config.toml
hidden_act = "swiglu"
qk_norm = true
init_std_qkv = 0.0361
Each number is 500 + 40 x the weight over its row's rms, rounded and kept within 0 to 999. Layers, rows and columns count from 0. Numbers have three digits each. The size before them is the row's rms in percent of the matrix's.

# up: layer 4 MLP up, 384x192, rms 0.129, rows 289-374, columns 48-95
# down: layer 4 MLP down (transposed), 384x192, rms 0.0872, rows 289-374, columns 48-95
# gate: layer 4 MLP gate, 384x192, rms 0.129, rows 290-374, columns 48-95
up289 102:529567516478462481532532519523499493550427577496545490528495496499438513473489535495505496519432519469481488444488363505475462563572527512526490
down289 102:538566525473486533455464450515483505502451493585593464536543478543526489466526523487507510607564448540508548525476481501474471528485528486541415
gate290 090:466535496470510528530483438534575528502539510538473448438424382537501503512453482588569475471506508508527496487459485446566578500456556531527543
up290 098:493471511573571391416476467571525518501525443489500504467473467536523566546476482499461452476510542501600480468535460494538518504469420545506533
down290 103:515497484589559526438409481471548442566506526565481504511527445521535466538491531491475483532462460520469568522484467463543458471497463483480489
gate291 093:481496493487439567555509496433567427472454502488424528477425481568511460534504530465492553500493536463482533544492522522552514392509506452504440
up291 097:506434498421467447451442469467418613514540541522537547479577511480540541513558502438509546439472505474505519426531488461454451510474386513483461
down291 102:485448487520508543460476474567470437491544483531498439504431535454467502488432436538498560526552496473539475557491508525522510544463417507455461
gate292 099:590488540551499578478486525412563488506514470575508556439539492490489505458440504432504536459484485534524515488622493569523561545489502506463529
up292 100:549522550503458517469547482444522482496470524555515557471469458517475569513468520448501524466508471602506483520522497575520514480482491462516531
down292 094:492496451461471445454574536551510576456494534499506475556450465477538508532505496447516505550471474553520559528488542579499418496502592473569448
gate293 095:501519545552508485446464503531513528490423553505455487558512519430589513520506520484449467485476486481508483512548545461597483485543485395535443
up293 095:483467473564484535543506438482482403489542461527482557460515515546431495507491480484585527534505542503534551462480458510436483562506505537478496
down293 084:545479471458502501444491584450451465447561452519410561550548523430514456463502480448479486521565557548531508501505490588501449519481367473461445
gate294 097:595453439538532516540473446515468479498546558485532540487546527547491478507582535543427527515555557527462543497484511477566446471499491534519500
up294 100:563479536445482454567451472474439501491522491460501545508529453544550546509461503520480560516484572481530564491545534484447498445483576501484442
down294 097:456513509485580483478507506465493505472498478509499519504468494507484506516488501500473487538478589545586530537494454511464580489515547449500561
gate295 105:406448551467512498481435437483547447546549500513567493523523594547495482417422514546465544520474442520516452513479475554486558535493469563539491
up295 107:416513545480531492516487498489527409498560534515532523524544476479503553500512478538482552525531509543598493514472498476526491532449485512514520
down295 110:529497435461530566559450490524512449459548529523523475535548511466508551465430473463521513519483507488468538515558526437480448504505499524529486
gate296 100:430496512452529475467492517468568501545539451452555537533584548522468515592480466505512553493553428544428493562516473424550541557491515420539530
up296 095:548515485482563571523516529519546485490532537527506421462492482530504476565462518518471514463498488503433528499493504456449533557486532404494489
down296 100:456468496503530488480472488561561514464496435527545439567477502491538498504512493561414515538539490470561572600535482524462515522513554501489498
gate297 095:483537501477554565440442475439489448537535544459575565468468474539499505438613492537497473473505479539524474517467597498498509469565468479561445
up297 101:524467395522496545467487499557500545512518481411503506436513488493573461479526437525480493469462450480531436489569498532511504495496584473507584
down297 102:484478470531485469529419503533439432449447514475489469539505491594461461502462446478490552533499537442485466509489446529509485496532422448485413
gate298 095:451500509503547528514518510451516511605497495507515485478497475528419536471499472505577515519533446444524425464469563471476512480502515504469511
up298 093:529482500454425491492459520480519467449479489460410474535444526438525578540496479480493535495486470517486532521484465498552494574513473454523482
down298 094:507510547520459533509467426545446530498500524478486454576584549485530516473592483529511525449494473564441453548498577501524533477446538485513520
gate299 100:406490481574480580528472477520523467527497529462480512499538532517484386535484541513566543561421449456396506460467531490535519544517597447429588
up299 099:503479505448477501467558530496468495458526513531413529523540406479506411511549574461541496471442479397482544431518486487513587535477505497515597
down299 101:469480484442437450514503478540501474491454441531499534508501481525502522490538534446529541548456465425491598429529492561490499531508528423385516
gate300 106:534575511455469521491477421476475532468536537470555506462554447489471534576457478465462496539494495502550474460441529629462513486483505512425435
up300 103:483518530537473521539584487514477460465509442542538570420519464445454544472492513551447492535439544466481462542481497526551413519507522486406488
down300 102:546518536455510515494480496529450439512506501532534576479427510532561513483482532434443533493563507539491490513463479484442556494484501553440516
gate301 097:525472465488535579546472526423453476540561487531447449474488485456500551557428500431451459471457523518525502538514383565460517466490508476483414
up301 098:492523484545500445494447480502460546455403494427560490486522539470539490513558474491535523511505516531402553461546563578463422602532444424558499
down301 092:489476486497512527489471431535541420454470503497501490528486468519483531491505489525510537536520527496408531472563527549518501446396450463524421
gate302 100:466501514594516521485486493531515441466529551507498529478555488536520540509492512526506511494419547541540484527483520510551488506446495517514485
up302 105:557497536505503486504443503527486554511489483520556524534478448452472488472532499559625526558540504456442471479532428552458502556510463603564578
down302 098:532491561543481456464468512460485474446532469482430450477530492537443516462489507479487528607512481483519560545646485509541526489479431507534541
gate303 102:533499494496487453565495437520518501485442477528503422456516468469538536457497510502475436469551470460465550518535576549507545474494508476469503
up303 103:442552485448492561509490483564496492485518496470604448508455494447549520511542490468568516509464468525450469548469488577438441458504513560487411
down303 111:533489511475507516471425518439458510499428588457485527530490512464555511489522515422489513470515505540516496460497477551471416463511491541521479
gate304 100:505508503500547509545443493386475541529431487535573382554518521460492446464491481404468481484492505547495539484459494536504555504498547540487464
up304 099:509487484527523489525494447471538606574493427485523443464527541443441502480496469505481447484491420477444530505478475443481517465466503513538473
down304 099:523521518486502486442435459447520589497473557518503464500451447544511522495455442465421473453494514485484438490428517493502487549559448463446531
gate305 096:474421548509493482489479487425500487484425503491495485538407508522549472449435498529509435446554535523454452551533482478457526522520547484488593
up305 097:476610420471487541577553461518503487507494506527518506507584467422454529511504500414457489542505445555529472509523520472564479525472480463420481
down305 091:483491477535525519539391484519493518464464543593454496464417526514470470501478505482567564525480491515512495500483506529447475572462569594519485
gate306 091:455466438527516484506516533446464491491539567494452512547480515531520480517471544543484440404474509483478465509567423478500525542564510488515532
up306 092:458518448503488516446512445460465518490494526496517538524512482541451565473514494518443533447491514495470496464531504475494559518510531526510581
down306 091:453491431496505463493502483563510514541550597532405571529556509490482588455535470469568467455504515482448488543476432554501510527511602458484522
gate307 094:494540450502518486463507539552493521466530497517512455415557417399559511483558518492511505507507468452551483435483523488462552484479521539475479
up307 095:530556573464543471432473439550515483528451522460519489564480525512492501535426443424473440495497500509508529492545470535532517501511538514533485
down307 092:535525453491525445543486464520575493463481419513430539511471488482472486512461467491519546457530447455497469529508534477544516438522508550508488
gate308 098:460529505464529518487484479567533475524491477431440560489493567523524417478520522499517495512518540470578518473463483521481470557437499517541457
up308 099:500503507485502476480435525499519533571472483423540521509513474570513533520514534516514485517475523519456462527519478468512549504482527475570496
down308 098:591463497507462500420452495498474544545507521530533411501525528474541598490476434533514459494496485541521478502511440517528532461565578573550517
gate309 103:517448529506461530442447462496461477466480556536492534511486445485533582530417491432496548480531482492568477452394512460557500531448504502470493
up309 098:486451465516490463483500538429506516423421545504414535503492518446553472494479508517435488517541502536489516479498457475552507488398559469522438
down309 096:506500486460471562497437531519429437472548513493599484509498517515545537555502409478464431507522505525485458513517451469476521512440527428529555
gate310 104:516505516526508443527428530494510471518496582475520483491496596473490445517532538476560557541422494506439582421535460491528546481533491444540516
up310 110:444512545506476477526507519546492518497515412433504511555509458469499499507441453544489477480436535444468485489536489588540475537478522488508485
down310 105:469447523518498468499491573461521450445576490475491428504502506488620497482570496466482544520489491573522518486478428549484492526513463541446537
gate311 095:493524449444445444543494498505482449537509427484458464489458495453497455456552522531526559498458421491558508549468494511562515539579510513551473
up311 105:478457502531482497451494512462510512513551606592520542568477505570456569460507450461527502469527474532430445504500496415460520483487541479474605
down311 096:428462465557429448553453499401480570480468594522541554539451446541556525439482555494498461538485528491515503501579516540474523500503505529532474
gate312 101:466510459474523470470514518469546504542514474440565525545456508570438472499471518473475526474514394486505531505504453548462541510512542564483426
up312 098:435519535586567468456534539499451481466528550498393537486482451480495494479510490542534526505488575486552488574485527516544577501520552548571589
down312 100:525468433412526446521493536533529579485433453456545468452459557471467562491425462531523481554514495486560509527522461468429481465471506499473447
gate313 099:483565519570472572491533435456547578448531568505419433466473498451515556543491464492513528457502514584522524466506577595466472516544504516489426
up313 100:492465495437532451519469497499445436515485499568538560489470505539579532481479577501482413500490509455491483550523526461516503468504479479501477
down313 093:476493553530501409509485505488492502486451525515487495545456534495488511476426438518535493547527532538547531497559467561540507574447491500536441
gate314 105:502468492558490481494521443545556462528452488577532422479533436546450522411516490537461533548538469436535498481517468479489511468475456525472517
up314 095:422516558443443433523469460492540415465542484526507424507557464583534458464463491529514546547492520429526482453579467528478534470482544518457460
down314 093:521493543511479426536522524523486572505508528514562511525538420517570449495579537503483491488503521483533519480514481431498496508553509484528584
gate315 104:499515534505451489500464535426566576488529455531478503482513468463582505504523505479557462518528455479482529482547540411478595498470504492499518
up315 105:474473504496524541524548495436508450466532442494517469490452543465530505516561505558436514501469492580480547567528470533449503491484489568522493
down315 103:534491538474528454515491467470503560381483539478544495489538496496427488548525541478516521534473476586538560445566497493466554469478520569487509
gate316 098:527492539488543522525596437476496516492575495503444516460448498513443497464460425552497491507545457471504513443543508522502543445514516483466465
up316 102:484499487474433511543452492507588474438407476548486470538489505486533514520450498496496531532470492535510471487438486417507498539526458443498540
down316 097:522557443518500512542567529480530474490525503551512489489496522461446485457464483592483471550509524516532441554561521428430562464493480483464480
gate317 100:574477504479458472545533477479534450564464559497484505451486537521513564574498506605541515486447454475513480544577457542535447525485523590506510
up317 100:550513505467487511525452445493499505461494496551503478565507550515514514501508469457500492489475504548470523530534557598485525523507479443532552
down317 102:515557478518451558507585534439523504514563512496452547541561477434430513494477422453468576549558505492493448498527545528536509548550476497491524
gate318 102:509485542550469512464465519460551588490516477474432478457514387510496516497454480502477419579464509413541462440399511508519512520546505549525514
up318 105:480507462553518501496548545446508583507455446503465525551542493488458505581485537502496390482469528435495445458530489481439547558469540457484504
down318 107:547472526471546562555565559468514497492515450458574501468498453501504474557489515499458480507545450366560570484455510500414530505550489437507562
gate319 100:594454527535501452560472479519448517481482511509515521473470474488508492592469494537515435471482459440542603567509445537494457503440455614474547
up319 099:498510519536527534449539558415518517461561476505501507563524454508514519469496486460573493479476487489440487488512493477488559437501504495539456
down319 094:537508550564451471528453554482439483447470512539479487452509428541469497497532432454498435427421553537557499471465518477467507449533552494483535
gate320 098:481497448518509515492551490486549453508515577499592474485527511482462515468479468512498500529519468500470515359417545486456495482608514569517533
up320 102:472464498554513501492506434437510452531517476424446515496467603512434464553547538468486455496538538539512494495616525447526506468511557490517517
down320 102:521510477518484477502473500447497518504416475528607510524480528531514534480448461531449458431509500437490554370485522501479475519527482551527490
gate321 096:424506579444568527475485498502496538527473511458420542520399494500556481474498473489450418539467502463576560508432593409523525484554386467454470
up321 094:511472545502454464506544539511567536526492557460550479483472539444428454415455512477481442505476505507503498497454555470458466445567453465480448
down321 096:466509645474549499531488559528497588488555489528519480542481524564454531453438495493548534550573512461455460450474536525523587515485491446503452
gate322 093:559497468495526509420469428510408501454522451507482566465520497482472565470548395525533502498497449542509508578522498449551500521476524513430480
up322 093:544521504548488492472480457479576514468448492474465472614492474510542526499452540497562434541485428470506544486534517496508478469513528497521493
down322 098:542564544474525542540494467462522519497429526516415573538490462486454603511539507539501471543433485390456585396486480517532497492587490495455525
gate323 100:503473517473529489447569512530527520496540596486439436515527479456476500406459523547521459583501509473523476520500472446528539532481470586441520
up323 095:548427503512569524469491498524511572494516463517535483512483490542507528378565526505585453474488495508566509536449416607498471473505488437473529
down323 099:464526451514502556520520490471568535494508446494552473583415485493399580471466498444557517438568455505458494497512510531478451421516433517490469
gate324 098:578473475496518545491472547503512577439545497500528414458509491563530522452463551493578497546460373493530523505433565459460556495500497452549552
up324 100:450557446548496453524466540446463505493513520502543536535523477478462445499469486600461508517469506542525531502537468458484543575501577517497439
down324 100:455543452449462541434529431441502535484432485455526529541466480561475481509521510529468437467535567467493534537491555478570525496512476474468512
gate325 094:513517513583532554507486481479501471515473531531556455491492493539458531603500455452521432519581493487504483529498531465486457497482430459475585
up325 103:442524475486468477495512492513484500418546503503578449468493462457463484517424536473456523436445445521513556508590467507452461451509538488493515
down325 103:521575516531567494494491486499491528471503523527505481518552529494510453481499529472482492434500482508496549458481508531445485447507486511510504
gate326 098:479448518464511497437513576506463426504439476570507459456466490409398515417518500538498486469460489542474541509455546491445480498495538525399477
up326 097:426429495546537463506486459464388452474505452514503470480487544497483423525499464535520547494517427509470511495533570397535508507458464507496518
down326 092:495489598533501526598535525426465444496482438476533448494471559529521437490520500498525566534493468510479499492458496518457488524455502497508531
gate327 099:543468440482518441425574505470541503479513477516509480507509489470503473474512535407568571544445532546491530527466570486499503499506549454492524
up327 095:502501515517500576456496481426488527526567519498542470493524541510487526518484519517538489457455504562480555519513495479531491506498476460527453
down327 095:540490476483490462492489443573506514517516546505546473438476512556532525499465545580509435556505539574499520502500454514472497516578427559456502
gate328 100:508530502447452418510553519498476534501487436516470512418509561431531477506455492499426559550472477447475401515480487496566449495494517471449524
up328 101:560568519510478504557553490523421505473539452561497524469551508409476504492424470467493503506505453508426503474465521511568532554451536494467579
down328 099:538481565545508507469516457522547560443468492562505550508437492508531508512488489530434533570523531544515549500483507502457516507498580498535449
gate329 107:511496495502461517447452446475534512499474505465514509495502483495438519489528442451586460517555558534490549530457455510460550455521495556479495
up329 101:483515575484546462576496568474468435534509488460461518469507487500479461465461574541438565499453547459444538507513503488470464521492524537516510
down329 097:452516498504575561457533472516516501449495488497505566504483502522469443497512513535489559587422440535435447538530484463476511505536503530450533
gate330 096:477491502518506493486528462486520441486478467476400496528524484512554518531483546549494500436478492532500541579524506491564477541604531524472555
up330 092:483444503539539504539441552509460492556492478480504567506516480425558523473514509548491531466408569471442517456381535537537531591509493490483515
down330 097:464479554443510456497533524446425515496527491522455436506582523475508529431492493548503526483453565512498600546477499519531510563588491514453498
gate331 106:478373477471484512525470464513546504513488533536525511547448562528423502514515465520508503491476481512526534447518509564398490530591448429514450
up331 100:561471442447505425472514527523542481461513499558457440469497417546491451480469572567555535518551602496543440499533548451485545407478542496553512
down331 103:514510500503532490480445449446475559505470535547488520486457479475453498514563573564519472494432471499477519493439465530502480480541449552562508
gate332 102:475498421451418481512485481414516488455601459617469490464470506479501493514550544507513462483512526559522517455504489441522504478486482492536388
up332 099:513541489486493474437525509472484434403526446518559504478486474521494569491499524526451517512454406545502555448524505474474500547453496543504526
down332 105:525474488459444532472433512496556517530538540520477500472449548464497484661564454553490471510560493534487587471457478468498474554495424468529507
gate333 103:462465476444385530477436506450517524472523505463485472556538546516495437431503547451509483498425478529447530493535539561525493506434581472439525
up333 104:468418473452399479485482501458489479518483577474526512556422537502514482487436546456489502520471456474479463522471510537421516550513528493430576
down333 103:480550526535496509597475473494515563491426445527491458430485517489573477548539556569485480455561519486480486496517478484464532477534483517502451
gate334 104:492510482554551517450509510558515510480531508492494434555470581435576430506528510566459496519495472504465546507493526508479546509490522459536462
up334 102:494553509501429478467553417494517493449552525532524542422516512492479512469471524486505507458512532534506430481529460464498474416505429483417493
down334 104:482541492490514537533435499511515503485470500488423517425501571443519509477534520474451467505526581529522494501481465483548517477541412508464479
gate335 096:398511451527459466471477384474453455505486499436501554508494544510498532471471479517556448462474489518484536522574517438474515453511490470530518
up335 099:565489529525511487558547623479471547524546541553498459454491468541556516518469506563526514501522427574526433571499571478509487498474551535446535
down335 100:551563503509490488549541533416492475505461486493515558538488505504519493476475504578631574556466476501523545488493511535523539488532487465449440
gate336 097:450468490517394501572467507553550483539549502494493503440505546503495495527398515487514455562344425569516470444506556484511485513521533488455559
up336 093:497462483530437443548499494531494470558481480492503457433479568500488519519453526535482528592434501572548513461452566460485496505517561455497536
down336 084:508501530458555514533532516491505474502503483486488545545446492504527531556544530511498514527454527535495508531435434490496406451506505478516594
gate337 103:506453494532424463481526491438491524503468443519459452487537521432496489566529519485463507491449556499516470492548516523523500542471456471474483
up337 108:567477535450474487509570499474484523485489543512456511525532486546482518474433514551502423473497521469497547532445474445562451521472514569477442
down337 109:504536542454509495552522426519462510521482546555456534480518439571445464444469465494539530559474522444520534471426534466507491490475489509454527
gate338 107:545435484515530482515486492518482481542513583510418521486529543555519503433511525559444433540490464461452475504510503483533569571454518481439477
up338 100:479539549497443581506429443467505484494490407506486530421535500475473552502544482451473499438559509470511562436518445520565492490488576525554476
down338 104:443531589496460530490474500473489505458494507543504541498477552489487489586376454396497568568432462420508457526456538478454474475441487490495506
gate339 099:527543602499508475517525473493531531551478447521433543540424462515425562459478587510484551507479500528496492586540525459459507502514451573565497
up339 103:501520568484533526450498489500538462533516500565498567550411470514455496472500467558560464554475464529504454518483583458470519436520495581490545
down339 103:480513467490532444549528466547514509530536410492473471545468488458498520471452460510528494479522460446425489477533556462585502491535490455531482
gate340 095:554521522482524506492490567535496446427544489439486466529457503488485461583485442462503540495390520532513444533495482517546490463441485508392499
up340 102:528446528468527452492482571485531526497502450418467486507467464546517450566466522467438419500386553507553523510524462517514581466436423497498566
down340 100:492512495452477533548467517539519563394439537447570543454464455492460441454596569493470560411486489478494478517465516502463511520520599539517534
gate341 101:520464563497460484494499488567518491513486519486580554529469526491454540462471548537459406519542501452489544545499503450572504483507536497543453
up341 099:521432508566578536462520401514503438574531473531493534554546507546515434509542522480507460500515488448492480523577521446488465486546539504565468
down341 100:491519430491450422516491452523503560514524488501449523493534449510426417447523530521441517500510491542493508462495482529509453483464567467578543
gate342 094:588537501506520505493527498531427518475432461479490461493467522519515540514571452431488476525519463533569516521511454538463437527548452489492428
up342 099:440431537497468519498467561479423528503493568498539555460552524485510465551496483450416507460483505484580519501485541508603539493436528528478512
down342 097:493511509524446513510526438473430534483492517481493576474474480530469477514479560525511504422486562496582497467523450499520512430543469526513505
gate343 102:486505495545501482464529479430462471462550523498517558501576543474564466473520491469585516578533522525490473426507477506596501522471507510417507
up343 104:516509532525491573507483496536511473507512516484476446519474475562516534578458472491480506425467480515478551526460510494503500473569514514560446
down343 098:519515482472468541493472507490484478497491453450437471483528502491452473483544482508463434437505424476532472551493489444442492442509524462509480
gate344 103:559523599522455491500511468482542514485457554501537519431444563537462511483499522447507476426508584590525578439494509466538432486447563551490514
up344 100:491526469528518510466519533473471528507473453497451473493429494451468530562584508545517613466536523475471544519525442574511531553432521540492505
down344 105:507461500493541534523489549504576517474501487548532533461527519515480500483569474516502495485486479527563509526509556518537457465441469497432536
gate345 100:550440502536531553535462538517488513470527526481573445480531456467475526483464529458501469438493511559464513487476484519471532438520516459471550
up345 105:420544581516492480518526471537582469556451469527513474509445498568540481440476489438534444528506450522469517520565547591514505522500441547528494
down345 107:446477439522483481443538424473505526530477562502520423528510440532580515526431453478541500473506574537508497489545569521428515462540458454530495
gate346 105:533476463465495508507439450447539462460427418538472517562477532504543535462498509480558508472517492582445519540512484511501508457521516459480487
up346 106:523530495519592451521464503518539462478457467505454501569479535488531483475512461506492483497476461536447468593539514470516469457549487450521444
down346 102:487510487441592485485503456485526504463485481536526517528535539544582440456443559477460477491496479443527512507471590464522439468510523512464494
gate347 107:523456409446467555456438492515549498531547520473403560547522459472483470445524484487527489466457457526507544535507455525491506527524549573535536
up347 106:508566519486536530573489524504509501531539494426563546493410485539413464553517461508581471504483548448502415484492437479470532516558461466439487
down347 103:485502542541564473504492548462423509491506523468573509465405427542494497485489523541504475542490408508544521536507517476559522574509547514454436
gate348 104:511443483524503487449496463465565517544463565510533512537541467464515503469555506532523457445551575543457506551468625489556493472476545560506573
up348 104:476543500575552543427479525459524560522514532444478454501488505466483482506461504569576465502475557528538498517500551532526516474470499537492544
down348 106:514450526495475474528475474479467393467535515540429510458485486507537501519544473495551458468545540497511465523558537486486477508496584460479575
gate349 101:474504458477498436537482489475549482516514477518583457462541492496532547498477500524461518498521547536536535458566511532497564510470545507447529
up349 108:522550504554502514480493481434480489538512538422519514470530469458495530455499457503486510530529528451494559418567485504448523446509520551501525
down349 105:512499461453507495439531543463501476428487478529502551548508520471479519461581524568449502512477522474511551467474496446481481553499527478432520
gate350 095:529523514578456478514445554555476528508507475541476522508529491507486499472519519499432497424450526464510518500566495497437587486436534460511473
up350 100:547511505587539433496566432491468527501425542536460472525532497455572448475498495540475506451528508450505533488513499483508478556526522423416487
down350 102:495507448425479537551484500536545507526480459507451483527464541504568554466498518471576565524428489533449438482507437462515531481491506559505541
gate351 102:503483476556456562485520528482433499478486515439455490486524508494455447431564489531560482547495455470485530479582465526536467436532465497451511
up351 096:484494493470533474554500565532550496558490496552573546473518545422494489490544437513407548439536482536457450397501466497460486533549463458513467
down351 101:470491511455514492464491521462576450492529434511508539481505523408525547527428500456506484512464519496434473503450540457482463490488522526537457
gate352 108:534515523518439515459530461446564531517473486525474475470497407477461491516474556491534475498513474572509463532503449457451409506517582612475526
up352 102:532515505529484508476522536492514502508488455506495530494451499505511414466594545514497544538399457533550433474515568501527491425533505512507529
down352 101:494510566538514552500464464487497549516543495503554589428590488489551499454516582514454485545419495535535517554483465482473485496563499500525437
gate353 101:503512411419531561461505514471498462489502428516476473545510510486519528497479483446469490511504431479462519476502465513462504525491534623534488
up353 102:428432618482442502498499453465530487557547471533491499545474525499485575455542491526443493480484538469510495535530515514538532464506436466572567
down353 107:514454442551497434520541506482565478402501473473507486557507527475466493417525518493593499461490514507531441489546566525520472436514458514514571
gate354 102:547540453461503532556483528542544546546506500452497542571481497503490509483518544482468585440492537487513610503538609467474567545508450570548421
up354 109:499517462598516489546465538479608513468509541436603499514571530473485579513478466430484463498459542533515507518451582495486529489482446551397445
down354 110:545453546504486508533449493533529514580557488513494522510463494433496468461504531513497467538565542496490507504519540535506489502473533446447520
gate355 101:524479550487503536480537455439568480547486496496520561503558542427480461473516493520446521503503486505461497534531526580521495391512448490556457
up355 100:587467524548526460512495498481515510522484486516509522483513530505488519488492536594500452496456545509420453551587535567478495497442507585499438
down355 100:459456498417455521501467509490486536487532494477472473409498500475468539562493492498462419538513492544408577483478510544549540415483524501451425
gate356 102:496537516534524525565523501486516533475574468480496388511497483516435518541507500451506487433574490532525494478538481503409562428521496488464519
up356 100:483512480513415458573480478415503503471478498470497515504551501514482446547439461403478487533489521497458416513481470509520505492425484446459507
down356 104:586499518444497536502472484551473537471539511476482473495469497513519501498478482530542496493531532496449485503453544416513499469534526469438535
gate357 097:526418500497523514607574558439522500571490492429468480517499528461472584478481525483538515550455495624550494516506519491565453490477495508499565
up357 091:508534483413458490547532523424483475497496506430483533424457474487521529494441556461499484508378533570529486475457558515565414506475468471474464
down357 092:433459521525569517553498463557494513510525502442476515491530497491510526442478555456542522581485522509509507559502555496570511483446490465610592
gate358 093:491570495524472443434500556488580507551568564453534497495435509500524440558498585476460579487469490519534527475479482486479469453456477480493538
up358 096:470479493464537521499487483510514534452483497554497557527564551459490618506512436516524493510556494461551481544572526540516526574479489509466503
down358 091:561488534508438501458612514463498441499523504467452464463517505539540490479451501529548437507556491463531455449497532530518499523530529560448473
gate359 099:524456539485503480504537547480530555492488500525523482557505533450523592521495440522472526444416515460475496455411521554504510553480510534478517
up359 099:515477423505530548518550529449541547508562474526527519478460451475471453379501499479500436480501504592500444543565487501508485468462434503463492
down359 094:474489533463501512447434493482454576511496504518460564474470613454493493531489474479485583478512468440450563509530492515483483514473510475463477
gate360 096:516452553604492490485536506464467449507497426431515599496520436509518462509435479497475436475483474457532589533494520483593468509518502502589521
up360 097:475419503537498494501541530498443427523420448435499491516509495545521457425438546544550479476499390490527569490537537523564507471500506541594479
down360 093:470492507423494502542537535495388432545432454492507546539504485472540483398490457485465481499521449461446556533509464467455496423509464491405475
gate361 089:513570389531435515527535476519417557576599444459513529581548518456506444482466455502533472491448478491519521445469500431497480449509456513515533
up361 093:482453539456504503501445555518549484407478443511454529450520472495552439480479502487486586504559444481464483504528537540517535559465553601516440
down361 087:505437452466502512519482499503514485456500447507446476518520452490539525496498491533501461504546445535509485453456478534472474540505493525457461
gate362 107:538506440565515592468477492456522488468482522504507506509533502479555562581522493480421478478461531462441466598531505476570499478466542493498480
up362 103:501446487545457470514500509526446509563509498491543512476424519557503485480489509426538538487558515560509491506493505503511543485432428532471526
down362 093:538539476493511549512475457593438505426538547547512498511545535529544458484532437579504533504492504577443513462609527494523497484487511491521454
gate363 106:472465501489475456528563480515477560511501578457518500370547493437448521470475519441555498486516542483465557463453526461498555497491430547511489
up363 098:531467467544489499498489539414494473547464486491540587535531565456537508560451580480484539537544459502496518533523566498483537449486546473510520
down363 106:450477512464433544503538549542463545484529437509486576477444529535555542520487499544511567491551432586528545500418470483505439561484523474512522
gate364 098:492472541594521530409441430472558500521507485540523554464496467487514434528490421499493521454485476486462487485543483538523443469534525560491527
up364 095:481470485463511429497505539483546538486497568491446455518473538513469439449539540533496475489513476586494514490501498507556559553553516451502579
down364 100:559498528527535501481496498485463527476586437523513590474604522500494486509515410503436503535437493472512530488528556452561463486526472518494509
gate365 097:501517491524542503455474513552478476518417525536523505480476440484499476492492497470493524529487457493528489586535447538426533479576457486485561
up365 097:481489555497514493493472487549517527502556460409518541470508512448541556527467489478479502482533487435465445482564530435493445467440584504448500
down365 094:537432446535467483484467525475509490519506558556539481516472546512549500475468541517471481585454480489494448481573501486461513534460567517491475
gate366 100:418523465495511521479526489516494444507442519476530519535518419456557501490537500433544579531568463545511519521522537489542472508463446559507560
up366 097:489501451444533459553500491471540476476500427461436469532534447582505493497488523487573532458450489430498529476457486538486458439471521511446516
down366 101:463566523492487484464571527504512470481369527450496517472494509478479495545522547569502572481537489512551436523530580481502510466496524488525415
gate367 100:482514556506542486572470451469420486481537432540525507478480496424540429537504478455528462491476515492498469552536473426527392459508609539531481
up367 105:483438542545488546468482504483519548506520517527516503488547440489481499507427535466477447608482514514528515439475427508555512527452533509485492
down367 108:484495512480523467530553575507530454455482516545503543537516553511553556497502510494556467490474491450524403510485530519509475515516547491519526
gate368 103:548524480481439482523503515503525497490546492529544500501525530482502450541520511383543520528511457502601480511444499489537532452528513524509475
up368 105:532478551537550487474504516513507463503540536565540525463483522452516504483481538529507457535469575542451508441496449551545533479470458535491513
down368 110:498534502440497522483512478455511516575487435480499510469483452448488574548492545472513478503435436466487528477554483507472444547531529495533595
gate369 101:448470568498540488450496495530564404564478515441376493518525602528590470485450554483446515514498463528467575519507500448509523487494467526448477
up369 098:444511533526497566527513513433498470510464521494503455483476455469489489486518511548426560569552480549518489472526507518481517482503610554443435
down369 107:503465612459489479522455547501510496471489513429508466440508500514499473438537477568530512494518476542453499386523535478486450461490547532480451
gate370 102:555485481481508541535509513512481556470510497474453480480495477535478484531514490485417458527486509539488416530419542493506559488524556495598542
up370 096:503516441625524491486493495528470552466416473523523489474516472510533499506575453519519553381510469475490439513461600510486569481500456485477418
down370 102:456520461473588487540496467466488449420552463561485512583496514482564537479546501493431438452467489477465460518489497608474572528493518520461487
gate371 087:528459468490492417498527479464496478504506449504560453493438537480532498472461474532522541506511476517474452524463509463445474478508501464496445
up371 089:513535468546494546592426533488482526486434495534534491533495481509477508515546502546568440496514463474448517539493516500552545516485497500579553
down371 090:532500590442539592536482508483422501442539450531509497564517438474534455512565534473504589582472432522489409521482462527472484498517436537463554
gate372 095:483500490467468496493509465382441537531455554592480511466519425557479579552542489530504521502496401517502476519524477470451477522482467487450489
up372 094:548519517399455498514524495478467488516482522500469514442529480578463494539451539500515510569494542557550487524497490539514506527556449556498495
down372 092:463458454486464445503504543520427398466464517501507561494493503513486519485506465491484506567431455535476467541472473495490489543465532520466506
gate373 098:486528467533404477482504512467495565516490493489481466411547545487493503460420531550510494491475529540496451548482526505479497542480505546521463
up373 095:496463478538598505433501485519546520459522497559556525512526448485440450503475513533545527583506529558502521489539551455523482524526551480477525
down373 099:528452494468564508516531491530494526504526536492558513468431487494516515551473498495444510461485445548468514556537465425488450502536550561503452
gate374 098:427540474506498478534554481524598545509499496503437491491468504484519486548476481443515529480522523521401551499509501529526536531526521531544573
up374 089:491490549425466450459509563544485513508473567477485547415424498524486542422544508485453528510433560464568500472493500525521505550489425492494513
down374 096:570470484493483555488513501491474466414432525643542520553524554528566481423452498468478473522523499512525598426474497533496439512426461513505508